Part of a small language model's weights.
Size: 2 heads of 128 (1 for keys and values), MLP 1024 SwiGLU, 11.3M parameters.
Architecture: rotary positions, tied embeddings.
Training: a variant of Adam for these matrices, 397M tokens, 6060 steps.
Each number is 200 + 30 x the weight over its row's rms, rounded and kept within 0 to 999. Layers, rows and columns count from 0. The size before them is the row's rms in percent of the matrix's.

# down: layer 8 MLP down (transposed), 1024x256, rms 0.0479, rows 983-1000, columns 0-127
# gate: layer 8 MLP gate, 1024x256, rms 0.0574, rows 984-1001, columns 0-127
# up: layer 8 MLP up, 1024x256, rms 0.0555, rows 984-1001, columns 0-127
down983,100,140,272,179,240,186,190,232,218,186,258,265,221,233,185,203,196,207,190,200,199,182,166,170,182,209,189,194,175,191,180,185,212,170,209,233,223,213,190,210,155,185,253,155,175,148,209,190,240,204,165,162,184,220,132,233,203,170,230,225,170,232,197,208,190,207,200,167,214,207,162,201,180,217,215,183,187,243,227,195,175,227,168,232,204,226,191,181,253,197,245,167,125,250,212,156,209,183,178,213,179,243,132,184,192,205,216,190,176,211,241,193,230,177,155,241,229,235,260,242,178,157,200,191,198,185,211,167,250
gate984,101,225,196,219,172,203,173,178,172,157,209,238,211,233,188,199,207,229,209,249,190,189,157,202,220,196,218,227,259,182,219,223,179,197,154,236,224,267,207,205,226,227,204,180,175,223,280,217,200,225,234,180,262,231,231,153,239,191,198,219,197,216,195,228,192,197,233,223,243,191,120,164,246,201,188,192,254,202,191,171,202,179,143,228,238,197,186,158,194,197,206,144,238,175,202,206,198,201,195,177,243,203,227,220,155,260,207,184,198,216,224,172,194,166,143,201,188,214,246,254,196,187,197,194,198,211,216,232,161
up984,097,190,186,234,200,175,218,182,162,171,176,206,211,180,251,165,205,167,245,218,220,177,220,204,224,175,244,192,195,186,186,215,175,229,215,229,271,207,247,100,212,185,199,219,162,204,228,169,201,208,210,176,157,217,194,219,170,175,237,192,166,222,216,191,130,227,223,190,212,220,202,187,199,201,195,215,260,236,149,236,216,203,228,174,198,195,248,211,269,224,230,203,201,291,231,175,199,214,236,195,242,193,191,288,126,214,252,250,214,158,179,203,169,224,215,241,227,156,232,188,209,192,180,221,235,172,209,175,194
down984,097,198,168,202,232,201,191,185,195,180,202,199,176,225,261,233,210,261,210,215,196,190,185,173,174,210,255,178,190,245,172,194,197,158,201,219,237,230,174,251,235,218,128,220,266,214,197,235,211,217,192,207,182,223,234,160,221,240,216,134,231,229,207,232,181,193,199,205,186,228,235,150,214,190,192,213,198,202,183,212,210,182,202,216,166,244,209,173,261,169,248,214,196,187,202,197,188,176,257,186,212,239,182,158,218,190,193,211,188,221,213,247,161,179,225,181,215,101,177,259,179,176,223,176,174,209,220,211,212
gate985,111,227,172,216,218,215,205,201,215,200,211,167,234,206,187,195,189,173,176,203,185,191,141,185,243,253,219,237,221,212,228,214,224,219,215,164,188,242,137,210,146,216,175,226,234,138,248,251,154,199,196,126,189,244,207,134,170,218,182,240,204,230,171,252,227,193,219,175,231,213,174,206,175,222,254,195,128,190,262,179,188,254,154,192,236,205,209,178,226,191,154,202,185,212,219,183,199,233,216,194,192,185,182,245,172,208,180,231,209,240,178,194,211,232,185,142,257,170,250,212,269,233,186,256,177,156,156,220,228
up985,108,213,219,246,214,151,128,176,273,267,161,202,265,219,187,212,215,182,228,205,160,176,194,171,195,213,225,196,244,234,177,212,258,175,220,225,157,165,208,190,209,195,161,236,224,198,211,192,221,228,152,142,264,228,227,189,164,226,146,222,186,176,204,184,212,183,217,209,227,267,220,209,211,254,251,146,195,261,194,246,182,191,170,198,273,165,202,187,200,237,192,201,186,215,191,173,132,162,193,204,203,177,213,244,191,208,158,166,217,188,235,188,117,201,189,248,188,160,238,180,178,201,177,150,191,191,194,195,223
down985,108,202,226,206,175,203,175,205,191,214,226,235,177,178,226,192,204,207,229,172,200,242,230,227,208,230,209,176,165,228,225,230,190,211,203,195,214,178,233,185,180,201,171,201,220,195,238,203,179,114,178,186,218,151,223,188,195,115,163,223,178,179,170,214,199,222,170,257,274,184,251,186,245,193,189,217,229,214,150,165,272,168,232,213,216,220,219,234,197,183,216,223,183,192,244,241,216,228,194,196,150,180,219,212,184,196,249,187,171,205,215,232,258,193,204,199,226,239,216,213,160,186,155,226,218,220,225,215,196
gate986,101,153,218,224,188,187,174,186,172,202,153,181,180,135,182,177,161,208,199,101,194,272,208,215,175,169,178,239,153,202,169,237,213,213,196,243,166,196,197,224,206,200,156,203,207,255,172,181,214,207,179,204,271,212,197,178,175,198,245,233,227,161,170,178,210,150,192,193,228,198,187,165,183,194,264,195,102,182,207,135,238,189,237,193,190,124,174,269,219,244,212,211,156,238,195,253,127,196,176,144,195,167,231,206,171,246,194,208,204,223,173,239,226,194,237,229,193,176,220,181,169,254,208,224,228,211,183,200,209
up986,100,198,171,171,161,205,184,127,174,194,187,172,211,199,236,247,208,189,205,239,207,218,203,181,188,161,172,191,177,199,197,212,199,206,191,226,231,130,212,172,206,173,237,185,142,203,152,194,213,235,203,190,145,202,263,206,195,195,172,220,157,200,265,211,170,220,249,166,141,141,176,169,218,153,240,225,203,166,251,221,228,227,133,254,221,187,194,259,197,225,213,200,266,228,186,231,147,140,208,207,206,249,189,207,172,235,200,189,200,158,189,193,185,166,212,247,149,242,217,188,225,239,117,220,163,220,181,196,177
down986,100,192,251,187,192,184,218,209,178,182,163,176,241,167,263,170,205,322,215,250,146,156,224,198,201,200,226,218,197,265,216,188,198,227,213,165,174,215,231,215,203,187,203,211,212,140,200,195,223,179,200,183,219,247,205,198,192,209,157,218,187,192,213,197,228,191,180,162,209,159,208,170,223,249,208,181,184,207,206,225,191,187,199,201,146,170,232,175,219,159,227,176,181,211,198,232,239,199,214,186,147,202,166,167,182,165,163,230,169,178,218,181,236,221,174,222,196,208,176,284,240,171,231,180,163,170,211,231,154
gate987,091,196,217,181,193,206,198,245,206,244,201,209,243,183,176,172,176,193,223,242,164,232,173,218,202,208,223,175,196,175,159,233,211,180,220,235,184,182,208,172,175,174,195,180,179,223,174,186,208,139,209,168,186,193,163,211,128,185,147,200,164,186,164,190,173,217,174,209,205,197,221,179,196,146,195,148,152,214,202,172,177,211,169,213,193,151,140,182,184,156,192,182,149,170,230,177,272,153,249,216,264,176,172,208,204,207,168,242,207,163,186,224,205,250,255,187,169,157,172,116,210,206,192,187,164,180,181,238,248
up987,101,199,211,201,171,252,143,199,239,166,241,201,199,196,231,193,200,215,175,188,185,222,219,220,199,205,195,194,219,247,190,239,257,210,192,224,175,264,198,256,161,199,236,178,179,203,173,212,214,196,188,201,173,201,240,170,151,252,167,288,204,240,192,231,258,166,237,226,149,232,207,199,245,192,183,177,174,249,222,198,236,203,158,232,176,186,176,235,206,220,186,201,209,166,202,197,193,253,191,228,184,175,207,211,235,200,223,190,199,235,219,175,203,168,158,187,159,198,175,186,177,232,264,172,219,241,203,183,170
down987,098,178,170,175,193,223,184,226,236,199,195,218,198,189,208,195,196,217,210,189,173,237,165,216,181,167,179,181,233,217,274,215,206,208,223,200,216,226,158,209,194,236,281,221,192,209,195,212,189,251,190,178,169,203,133,224,188,192,196,204,204,215,240,206,291,215,223,181,174,158,206,183,265,250,213,135,190,241,184,213,181,258,240,211,208,206,176,171,208,228,200,203,164,198,164,191,255,173,194,238,220,155,197,199,210,217,163,220,161,233,163,190,222,196,186,250,156,211,202,212,231,248,228,209,240,255,192,202,202
gate988,100,214,206,246,163,153,209,178,214,245,222,234,225,173,201,241,195,166,205,208,250,160,190,198,170,238,209,193,226,188,211,206,242,247,215,202,225,181,218,250,218,205,233,283,179,181,225,223,206,251,224,174,223,233,161,187,199,214,154,201,187,204,271,188,163,197,237,167,213,211,187,214,229,216,199,198,202,194,172,240,189,244,155,149,168,200,153,200,216,196,252,197,204,189,233,208,184,160,217,218,211,195,229,153,205,172,188,155,217,196,210,228,238,231,189,263,178,142,185,216,230,240,194,208,217,222,212,224,206
up988,103,205,212,215,214,210,192,224,275,234,200,176,219,209,200,189,227,203,162,202,199,193,241,225,209,153,200,191,218,144,141,208,188,162,189,140,205,185,206,155,209,179,208,201,173,222,164,172,133,260,191,170,181,204,184,184,280,168,211,186,205,170,182,167,211,230,229,173,206,212,191,182,256,230,198,285,176,223,231,199,209,198,220,123,223,162,139,241,171,175,192,171,218,143,213,217,177,222,179,181,197,214,188,176,161,201,231,182,232,209,183,193,172,190,182,236,236,185,224,193,219,219,215,153,214,180,184,231,221
down988,104,255,195,215,212,227,218,202,174,171,151,190,224,204,185,201,208,200,222,213,228,188,143,155,264,166,137,169,204,222,220,204,214,193,182,277,219,224,241,173,174,149,186,196,192,268,202,224,160,238,168,174,173,197,172,195,190,208,190,200,269,153,218,238,182,235,159,140,232,228,217,171,219,207,198,130,169,232,192,166,246,165,207,182,212,205,128,163,218,203,137,139,207,219,165,180,191,189,170,210,192,235,183,234,163,176,199,210,210,218,150,171,236,211,209,166,182,205,239,196,137,151,193,148,142,244,223,230,138
gate989,104,165,196,212,195,201,205,230,196,225,246,210,164,236,199,231,241,134,230,225,197,193,198,197,216,196,222,275,249,225,130,195,214,208,190,193,210,224,208,193,181,188,252,196,162,166,249,209,242,203,194,186,197,226,151,204,207,215,212,190,148,254,197,170,162,206,188,175,202,211,207,259,223,220,188,197,228,185,173,217,284,207,209,190,194,254,176,196,253,231,200,222,185,212,164,207,194,219,279,212,217,219,171,191,156,220,192,218,157,238,122,193,203,194,230,207,220,164,190,232,182,182,181,187,205,210,190,185,243
up989,102,223,157,182,193,190,194,222,179,225,161,216,175,194,203,177,215,238,169,134,218,229,186,225,203,184,239,245,240,210,170,220,261,209,197,168,155,137,171,245,221,221,219,186,196,232,186,175,200,209,156,165,141,223,225,201,189,188,133,208,220,210,234,230,192,203,203,234,198,166,219,181,222,199,189,215,179,295,182,186,172,118,188,204,208,131,163,227,190,125,176,153,212,192,190,216,209,188,172,232,212,185,188,193,192,178,163,193,205,161,245,231,191,172,224,194,180,203,193,175,263,210,151,244,182,181,204,245,203
down989,102,201,199,175,225,202,180,178,245,198,204,198,208,174,190,191,216,228,207,192,218,184,182,177,175,156,195,256,233,248,227,153,150,199,188,209,205,205,228,205,182,171,177,201,248,247,190,212,223,166,208,187,232,221,237,168,197,207,245,170,144,212,195,150,189,245,220,239,161,202,190,264,195,199,198,228,241,255,173,185,180,209,167,212,243,190,142,153,236,159,100,236,193,148,207,152,234,199,200,199,187,190,209,207,162,216,212,211,252,156,180,163,170,190,169,224,228,231,210,147,178,222,180,218,212,260,222,136,209
gate990,103,190,214,194,218,184,182,171,183,184,252,178,218,233,152,191,170,165,211,211,148,251,195,168,199,218,188,214,233,230,164,214,259,170,210,233,179,233,213,222,184,189,133,217,159,203,187,181,221,203,245,173,175,215,224,186,199,210,198,229,207,171,192,163,198,155,170,216,214,211,176,199,231,212,180,210,181,214,225,221,202,147,230,182,206,190,223,174,229,201,206,168,148,151,142,223,156,261,224,167,180,169,185,209,202,189,193,215,213,135,242,179,189,154,234,160,138,196,242,221,233,232,226,164,151,298,150,188,247
up990,102,207,165,219,200,195,224,190,174,216,249,204,204,188,186,158,206,196,171,238,203,151,225,203,183,205,169,196,216,228,186,212,218,160,211,228,164,207,220,221,204,211,261,239,205,213,182,179,130,211,203,218,225,161,179,202,168,199,201,224,199,179,182,165,169,167,196,213,202,254,187,202,202,240,167,206,181,143,248,192,210,206,210,218,166,172,185,144,173,164,216,161,169,156,189,225,203,195,233,158,210,177,217,234,238,204,193,236,173,165,234,158,227,199,183,197,157,215,205,206,203,201,184,199,215,230,201,166,164
down990,099,148,248,216,213,211,220,191,185,226,215,164,214,194,232,180,188,208,256,165,179,195,195,212,167,219,270,219,187,190,208,216,215,169,213,210,232,127,274,175,191,258,217,230,210,151,223,182,246,207,250,168,210,267,227,194,219,215,200,192,175,180,228,232,204,221,141,226,216,205,218,213,200,203,205,227,210,199,169,227,178,178,213,220,220,210,248,175,142,194,178,179,153,189,238,205,211,203,192,193,184,223,255,182,146,194,217,188,205,183,181,200,192,176,271,210,217,271,202,195,186,254,229,234,202,188,229,177,120
gate991,106,150,212,226,150,168,188,173,209,209,222,196,194,228,212,227,242,191,150,222,193,194,191,178,145,207,157,219,161,249,149,177,180,204,160,227,191,195,201,246,201,207,163,185,190,168,194,236,200,223,197,151,266,133,207,219,205,205,182,170,227,222,223,247,218,172,206,214,255,218,218,257,247,176,209,188,256,181,208,192,195,167,216,221,196,156,224,209,177,209,145,205,221,179,190,212,150,240,184,158,242,188,201,217,201,198,147,185,180,250,176,185,258,184,174,247,138,165,240,203,191,167,235,228,174,161,174,184,152
up991,106,150,165,222,131,197,201,187,220,228,253,222,131,235,229,229,174,186,187,156,168,211,232,190,191,180,139,233,228,197,229,220,171,213,195,220,236,192,141,227,242,191,137,195,183,200,206,239,226,167,213,204,243,185,229,233,176,188,169,175,244,189,196,196,218,206,208,250,205,216,221,211,227,241,237,150,236,212,219,151,250,245,210,229,229,206,220,228,171,187,164,175,183,208,142,215,181,233,157,212,216,152,192,220,221,233,120,211,226,194,188,187,202,202,162,221,180,203,199,204,247,192,218,223,166,234,178,232,198
down991,104,275,186,210,147,236,171,192,175,203,176,250,172,227,225,192,203,193,176,209,200,162,157,194,189,170,206,213,179,206,180,196,188,207,228,213,212,266,209,228,136,194,231,173,267,192,235,216,158,231,190,246,249,211,190,195,215,204,127,197,187,188,184,190,208,226,183,157,188,208,178,199,193,217,192,195,195,197,199,230,212,209,188,163,193,191,234,194,136,237,187,224,240,136,179,203,208,249,187,218,186,183,230,230,198,152,226,210,143,143,197,168,202,185,195,182,212,214,137,156,161,151,176,186,169,235,138,192,197
gate992,100,172,182,176,212,227,187,187,189,205,184,235,191,139,210,190,263,176,180,216,160,169,193,182,168,243,158,220,227,192,204,132,188,225,169,212,217,160,221,253,163,185,171,232,218,194,256,201,239,194,199,182,252,163,143,219,210,175,149,197,231,207,195,197,212,196,224,242,197,229,217,202,201,143,147,229,228,165,153,218,197,255,199,193,179,215,155,179,204,210,142,213,222,160,207,188,186,224,183,189,251,200,161,199,172,216,200,196,186,259,226,162,201,190,188,195,184,189,189,171,186,248,291,215,189,244,250,179,189
up992,100,212,206,151,174,199,124,207,217,189,235,221,205,225,173,203,188,203,236,230,222,219,198,147,202,169,181,218,230,218,196,203,161,228,146,174,212,177,180,229,217,150,174,249,186,155,228,180,257,216,186,216,165,148,206,197,191,204,158,196,235,239,200,180,157,216,238,203,225,187,224,182,238,182,165,241,262,256,182,237,226,195,207,172,169,231,202,212,216,213,200,212,231,159,191,233,153,219,241,194,245,198,193,244,218,130,224,231,118,208,215,167,209,212,267,230,226,150,186,175,141,170,203,190,177,169,184,133,212
down992,101,201,230,257,179,195,201,237,200,224,195,204,184,224,211,196,142,178,183,181,245,223,209,196,246,233,179,192,188,193,143,215,213,175,174,198,162,201,185,231,221,218,171,174,197,242,200,133,182,184,220,155,195,224,184,206,188,202,224,167,190,164,245,191,217,195,225,187,205,177,241,188,178,151,196,124,222,165,202,252,146,164,172,116,214,230,238,216,214,186,170,212,189,166,226,157,217,211,192,204,180,221,207,156,170,206,162,220,183,205,240,228,217,193,161,140,187,297,218,185,206,217,208,215,222,199,244,211,212
gate993,094,205,155,189,179,216,198,159,270,217,201,194,168,154,201,258,183,194,243,178,198,234,162,186,176,216,179,269,201,200,205,181,221,201,188,162,139,205,230,155,261,189,226,248,150,190,205,209,218,241,229,268,222,217,204,233,166,175,214,230,195,214,219,203,160,220,150,199,231,165,232,193,222,196,155,182,207,215,285,225,222,183,169,224,210,206,157,216,174,204,217,198,207,212,232,238,162,243,205,217,219,201,242,253,181,224,162,228,158,245,179,239,178,174,183,181,191,207,178,230,230,229,197,204,197,196,248,192,177
up993,096,196,196,172,220,213,206,205,164,235,198,244,230,184,189,214,213,174,211,191,204,166,231,137,173,196,203,243,196,208,218,184,201,210,258,169,225,199,136,167,188,257,223,198,228,196,227,194,177,242,168,224,187,167,180,178,172,178,181,133,192,239,162,279,171,203,176,227,217,194,216,173,174,238,185,211,184,158,189,136,154,181,130,167,178,170,208,175,207,214,241,173,203,196,147,165,208,171,219,190,195,172,182,187,206,164,195,145,192,182,253,182,237,221,204,228,178,243,207,218,158,141,162,259,244,181,230,246,166
down993,097,169,197,207,181,204,167,207,195,224,223,172,193,213,194,258,226,140,182,209,207,202,212,205,222,184,252,180,205,207,215,231,245,236,191,205,198,183,206,177,169,217,221,242,221,267,247,164,235,259,220,168,204,233,210,194,214,195,240,194,203,227,180,199,190,210,191,218,201,197,181,197,165,200,184,212,210,241,134,204,175,198,234,145,169,239,234,228,237,225,235,220,165,191,205,211,250,237,202,207,217,172,212,180,228,187,207,220,221,177,204,188,193,152,181,160,185,253,128,191,262,258,172,167,248,212,172,175,173
gate994,097,157,178,235,199,236,233,149,222,234,282,177,244,262,242,239,172,185,215,199,185,228,200,202,229,195,207,191,213,217,205,170,216,224,209,200,176,212,196,214,254,169,197,277,253,191,193,187,158,214,209,143,240,187,166,204,143,198,169,197,204,164,238,229,185,222,153,257,182,261,191,201,157,179,157,165,183,241,210,211,153,211,200,211,185,139,211,210,222,189,208,180,192,245,162,206,158,222,201,211,204,238,256,190,187,221,171,138,182,180,244,236,195,188,188,154,144,198,204,258,198,225,181,216,222,209,198,187,243
up994,100,230,202,171,221,183,128,236,213,195,227,189,199,230,216,247,220,195,235,188,203,198,214,197,210,178,235,180,227,213,215,152,241,221,216,215,211,208,182,226,201,211,235,222,215,226,228,222,195,219,177,195,236,102,243,200,210,160,203,206,210,203,251,232,194,276,172,156,199,234,168,198,162,185,192,69,184,206,189,176,200,184,242,230,241,236,241,205,210,181,212,160,153,166,175,201,215,241,231,236,209,207,174,160,213,164,230,169,195,233,219,182,236,221,176,111,161,227,161,194,172,203,192,218,178,216,195,230,141
down994,102,232,245,233,137,165,188,202,238,192,187,191,205,241,218,226,197,187,196,140,218,200,198,203,227,220,193,141,210,188,183,202,237,249,178,181,225,166,214,208,252,224,191,215,247,195,199,179,236,208,169,248,275,193,187,226,163,192,209,159,148,193,194,186,174,224,181,215,179,280,187,236,237,184,200,205,157,224,190,214,160,184,176,189,194,168,207,263,147,186,219,206,222,198,168,184,180,178,154,194,151,184,178,170,155,225,253,216,226,185,212,195,164,231,207,202,212,317,158,221,131,206,200,214,241,154,183,196,229
gate995,092,240,241,204,158,218,210,153,220,112,231,201,197,217,147,164,230,225,225,246,175,187,204,194,160,188,211,222,194,170,199,237,201,249,218,207,191,208,182,228,213,197,234,171,189,232,210,200,146,189,238,165,173,154,232,163,215,208,187,215,158,176,191,197,193,146,206,235,209,167,249,196,179,242,241,224,161,170,202,181,208,251,196,227,228,212,143,220,169,166,197,275,209,191,172,173,255,200,167,219,224,237,212,252,205,244,191,295,226,154,216,201,212,187,147,190,204,148,225,237,192,258,222,254,178,210,183,173,200
up995,096,195,260,196,193,182,202,210,203,227,159,238,133,224,213,183,212,210,241,217,206,202,90,259,220,217,168,228,159,226,223,222,149,197,223,146,163,214,216,200,192,184,157,193,140,176,168,202,244,182,200,160,176,132,148,205,195,206,229,163,202,230,183,207,226,224,238,192,209,216,188,221,181,158,225,234,143,222,155,200,191,225,233,169,178,201,244,161,192,257,204,204,214,149,222,224,192,205,167,192,234,129,208,204,201,190,236,157,232,179,205,200,195,225,215,177,206,253,178,159,218,172,162,193,194,155,192,229,220
down995,095,165,253,188,196,219,137,211,245,199,175,184,195,208,215,185,228,202,202,196,149,249,221,227,182,191,150,174,167,243,164,195,212,191,201,190,220,198,113,200,204,207,169,191,233,274,213,190,185,198,218,194,204,203,186,160,215,143,223,163,209,167,225,177,215,190,241,166,211,247,198,158,195,240,168,163,215,230,218,220,243,182,218,235,240,199,163,212,350,166,178,181,207,213,198,228,199,183,216,155,195,229,173,170,258,209,152,248,208,220,240,221,229,206,192,181,174,181,183,174,216,214,235,208,155,174,230,218,139
gate996,099,173,180,235,212,210,214,175,194,220,203,203,200,221,202,222,204,189,164,160,165,204,257,159,187,242,186,235,181,168,232,183,218,239,223,249,151,185,210,235,241,205,190,267,179,160,235,199,216,270,190,217,243,183,201,259,202,207,254,203,217,157,211,206,191,185,156,226,211,191,190,209,184,129,198,182,239,187,206,192,202,211,191,211,171,198,229,175,208,247,208,198,186,194,240,246,207,221,192,211,238,134,236,257,200,190,143,213,184,186,198,148,184,254,233,212,195,210,188,252,227,213,177,164,210,212,235,217,200
up996,098,224,164,170,171,249,239,214,206,230,173,160,194,183,166,201,202,173,167,201,183,203,212,187,173,204,212,204,184,148,217,200,192,223,176,244,146,158,228,239,180,185,181,217,177,228,164,195,195,208,239,139,234,199,197,156,177,220,211,182,206,193,204,189,184,189,187,241,192,181,145,170,183,155,208,169,231,182,248,158,221,231,190,207,235,161,191,209,209,193,195,206,215,206,206,209,225,175,245,258,194,158,141,247,210,192,188,220,244,217,242,235,203,186,252,239,92,234,176,236,186,178,195,180,195,182,176,181,202
down996,097,280,152,195,236,167,220,192,201,201,202,201,171,216,239,209,177,203,206,202,132,159,194,177,111,171,206,245,202,249,186,212,226,180,178,154,279,155,207,168,165,204,170,208,243,196,226,213,205,149,212,180,190,238,140,145,280,201,182,232,125,183,204,183,199,189,182,192,191,218,242,239,248,160,162,171,149,248,194,214,153,155,214,211,243,216,200,196,144,213,247,189,210,187,209,198,225,258,191,198,186,156,224,182,201,207,209,205,206,198,197,204,175,226,186,201,213,256,224,193,181,170,195,193,190,204,206,204,163
gate997,108,193,169,179,176,197,186,196,193,173,196,215,149,214,115,184,209,182,223,184,186,169,202,175,189,198,192,237,182,198,168,217,215,231,194,210,176,213,185,204,240,125,166,252,156,147,202,227,245,213,196,175,198,141,193,188,173,204,185,186,212,201,255,209,194,241,183,211,174,213,202,237,169,177,195,187,165,246,200,174,245,165,209,170,206,162,225,219,187,207,184,155,226,238,135,201,213,206,205,247,229,252,241,218,183,246,219,151,182,245,244,208,191,188,234,245,195,192,178,213,207,240,136,169,184,196,161,160,207
up997,105,219,235,130,210,216,227,184,219,171,200,185,195,238,190,168,212,213,234,199,155,172,159,161,176,227,175,186,193,179,235,253,246,232,106,175,205,222,210,161,187,189,169,155,153,202,223,252,168,181,225,145,219,224,190,181,142,129,208,217,183,193,170,209,234,165,212,157,206,186,158,219,198,214,262,187,246,190,190,168,237,165,187,163,230,190,218,181,166,153,179,206,166,183,215,242,146,150,226,210,155,226,181,235,187,190,210,224,209,154,160,198,230,212,226,230,180,188,204,224,209,184,218,230,210,190,141,217,173
down997,106,177,230,214,232,179,193,244,177,184,191,192,173,203,210,238,206,189,187,239,177,213,199,185,213,204,251,243,212,229,163,210,230,138,173,206,171,155,208,165,192,223,152,179,237,151,243,273,201,183,222,187,175,216,244,200,217,164,203,206,142,158,208,192,182,229,187,176,200,190,195,178,228,205,242,177,231,178,173,228,171,245,225,237,184,232,200,202,206,115,178,236,215,207,200,187,159,161,181,177,199,200,211,163,230,149,281,212,204,150,174,196,208,205,244,245,221,160,232,178,235,171,229,179,234,254,206,195,219
gate998,101,181,185,218,181,163,256,199,166,179,187,209,210,155,174,162,236,186,222,191,154,243,178,209,254,249,183,201,218,223,257,240,230,201,257,213,240,188,161,202,145,166,232,259,120,172,195,219,227,242,207,185,222,202,199,217,203,224,187,237,216,261,181,201,233,254,179,180,230,234,161,210,193,230,159,173,193,169,192,184,235,179,197,218,176,228,190,220,203,219,146,178,154,184,226,226,205,249,185,171,176,185,218,241,224,203,247,178,176,179,172,199,214,224,215,138,211,160,252,170,239,223,213,219,180,200,212,198,173
up998,102,178,205,228,191,207,245,167,235,158,243,174,188,267,257,217,140,211,195,220,211,195,195,230,160,165,148,199,231,173,225,213,215,267,205,227,195,207,238,131,167,210,214,216,236,220,120,167,216,225,247,193,167,197,175,193,200,200,205,183,221,182,242,197,172,133,186,251,208,196,172,267,202,215,182,133,265,201,207,197,174,220,237,218,169,218,195,199,216,170,208,183,236,195,165,221,183,206,206,175,182,185,227,191,211,240,200,215,219,151,176,261,196,192,260,253,207,170,142,181,189,208,232,180,207,199,137,259,184
down998,104,117,206,190,151,242,260,247,198,221,171,210,173,175,174,206,195,168,193,178,203,171,229,262,241,138,191,169,230,228,193,180,235,207,199,183,209,211,234,158,218,192,225,152,185,191,212,197,252,204,216,204,202,140,221,222,262,177,197,193,233,226,213,224,210,213,217,216,197,167,164,195,197,202,237,147,236,215,154,179,154,180,207,227,174,208,186,211,207,206,215,151,210,211,241,221,239,216,217,183,195,184,208,206,224,227,198,163,192,191,178,200,196,217,215,165,175,206,174,216,258,234,166,158,205,149,170,174,167
gate999,106,172,248,256,216,192,206,226,228,206,201,202,184,217,181,227,184,238,177,154,192,186,212,214,182,179,161,160,219,174,221,220,213,199,139,201,225,176,227,200,208,229,199,254,187,216,204,185,164,211,236,213,258,240,184,193,165,189,245,178,200,123,209,217,198,147,221,222,191,248,200,248,154,229,166,180,228,166,185,137,206,172,190,233,189,208,154,185,192,180,168,185,164,186,229,171,186,184,176,191,160,244,165,189,208,275,164,207,223,195,190,199,250,211,172,212,185,218,202,260,178,186,156,177,237,230,220,192,151
up999,095,183,220,210,212,220,210,219,213,238,224,174,188,157,197,178,238,191,232,204,281,187,216,183,194,241,233,194,190,168,200,202,188,228,234,193,123,154,247,192,135,199,194,172,143,191,236,226,216,196,191,224,119,243,237,272,219,252,146,204,207,210,200,147,211,246,199,176,196,201,247,182,230,219,220,237,215,213,178,213,163,180,197,236,166,238,207,204,205,217,204,238,206,170,166,163,166,206,157,176,189,199,236,191,234,194,176,166,167,218,221,211,201,185,224,254,246,220,201,227,176,204,219,229,231,156,215,206,200
down999,093,256,202,165,215,151,146,198,173,137,185,157,167,179,172,202,177,181,181,212,226,215,212,235,187,222,184,220,207,234,158,180,178,177,190,216,261,241,160,220,263,192,225,210,219,200,184,171,178,256,238,198,257,154,168,165,168,201,210,235,197,217,229,201,184,218,175,184,124,183,201,203,228,172,203,206,192,216,202,233,259,200,197,195,187,202,171,220,224,231,223,211,206,217,217,208,161,245,237,190,201,175,199,222,170,154,191,138,198,193,216,114,154,190,232,135,167,211,205,132,204,187,212,150,147,260,201,233,217
gate1000,096,245,236,181,184,260,211,218,138,215,221,247,215,168,201,220,259,147,198,205,210,193,220,225,237,210,199,173,242,247,186,235,204,196,194,216,176,207,196,201,235,202,223,233,182,182,172,243,216,209,178,170,203,218,174,224,219,177,174,228,180,235,201,223,200,221,215,206,204,193,222,261,220,245,212,201,158,165,195,184,216,228,247,179,222,161,229,176,176,180,203,214,209,217,239,257,179,248,205,187,190,241,162,207,211,269,163,133,231,242,171,218,236,192,185,185,178,244,191,219,194,222,195,170,168,180,211,182,214
up1000,095,232,189,199,166,200,195,209,193,234,173,190,220,196,193,183,201,172,155,206,173,204,178,160,224,254,189,151,190,158,226,264,185,173,222,225,204,214,231,191,170,134,187,209,201,226,171,190,131,210,229,187,233,216,204,179,157,260,153,234,169,172,183,218,237,197,191,170,237,186,155,245,163,200,227,230,190,167,195,164,228,196,178,184,179,124,174,219,215,175,204,209,220,220,202,204,241,232,157,165,224,216,205,240,169,228,238,164,218,187,225,181,190,229,187,131,180,189,197,203,198,206,198,213,217,173,174,187,231
down1000,094,191,226,182,192,201,210,241,169,210,226,195,195,193,232,194,187,235,172,234,148,185,184,168,203,224,205,218,221,188,146,210,207,216,199,185,173,234,252,189,158,212,153,191,240,202,178,205,209,213,215,169,171,172,177,166,241,194,157,242,182,221,196,155,228,164,200,177,185,207,199,221,145,224,182,199,205,137,186,190,201,199,182,178,247,185,197,208,232,166,205,216,180,206,144,251,212,190,255,191,150,223,176,193,184,167,170,203,193,193,234,157,206,208,187,172,232,101,190,208,170,190,237,217,202,163,225,249,169
gate1001,094,189,199,175,148,225,211,164,165,178,203,217,251,271,220,280,192,191,214,243,249,201,208,217,201,181,185,196,147,181,183,212,203,235,215,197,225,224,177,206,196,201,176,219,147,215,207,152,176,235,243,175,286,222,203,210,198,240,181,184,192,199,256,127,164,191,136,227,172,260,197,228,219,183,149,189,206,169,207,172,218,212,196,162,213,232,216,249,204,211,231,185,209,225,161,205,226,179,187,186,199,203,189,194,218,190,140,220,220,245,193,192,205,219,196,255,180,205,189,250,195,187,170,184,175,198,254,274,217
up1001,092,191,233,174,152,204,172,183,203,235,185,158,240,176,183,194,167,223,212,207,211,209,129,183,196,244,192,172,238,201,230,182,254,131,189,268,204,182,208,206,248,240,171,231,176,173,203,206,166,139,219,178,169,212,236,243,187,213,151,228,192,255,237,210,185,177,286,211,218,196,215,161,160,186,252,193,243,257,212,240,232,162,208,159,187,162,212,172,212,201,229,217,223,194,158,183,220,199,236,183,167,189,198,187,208,130,203,176,185,193,192,229,263,152,189,238,196,206,208,183,180,193,215,201,230,148,197,156,197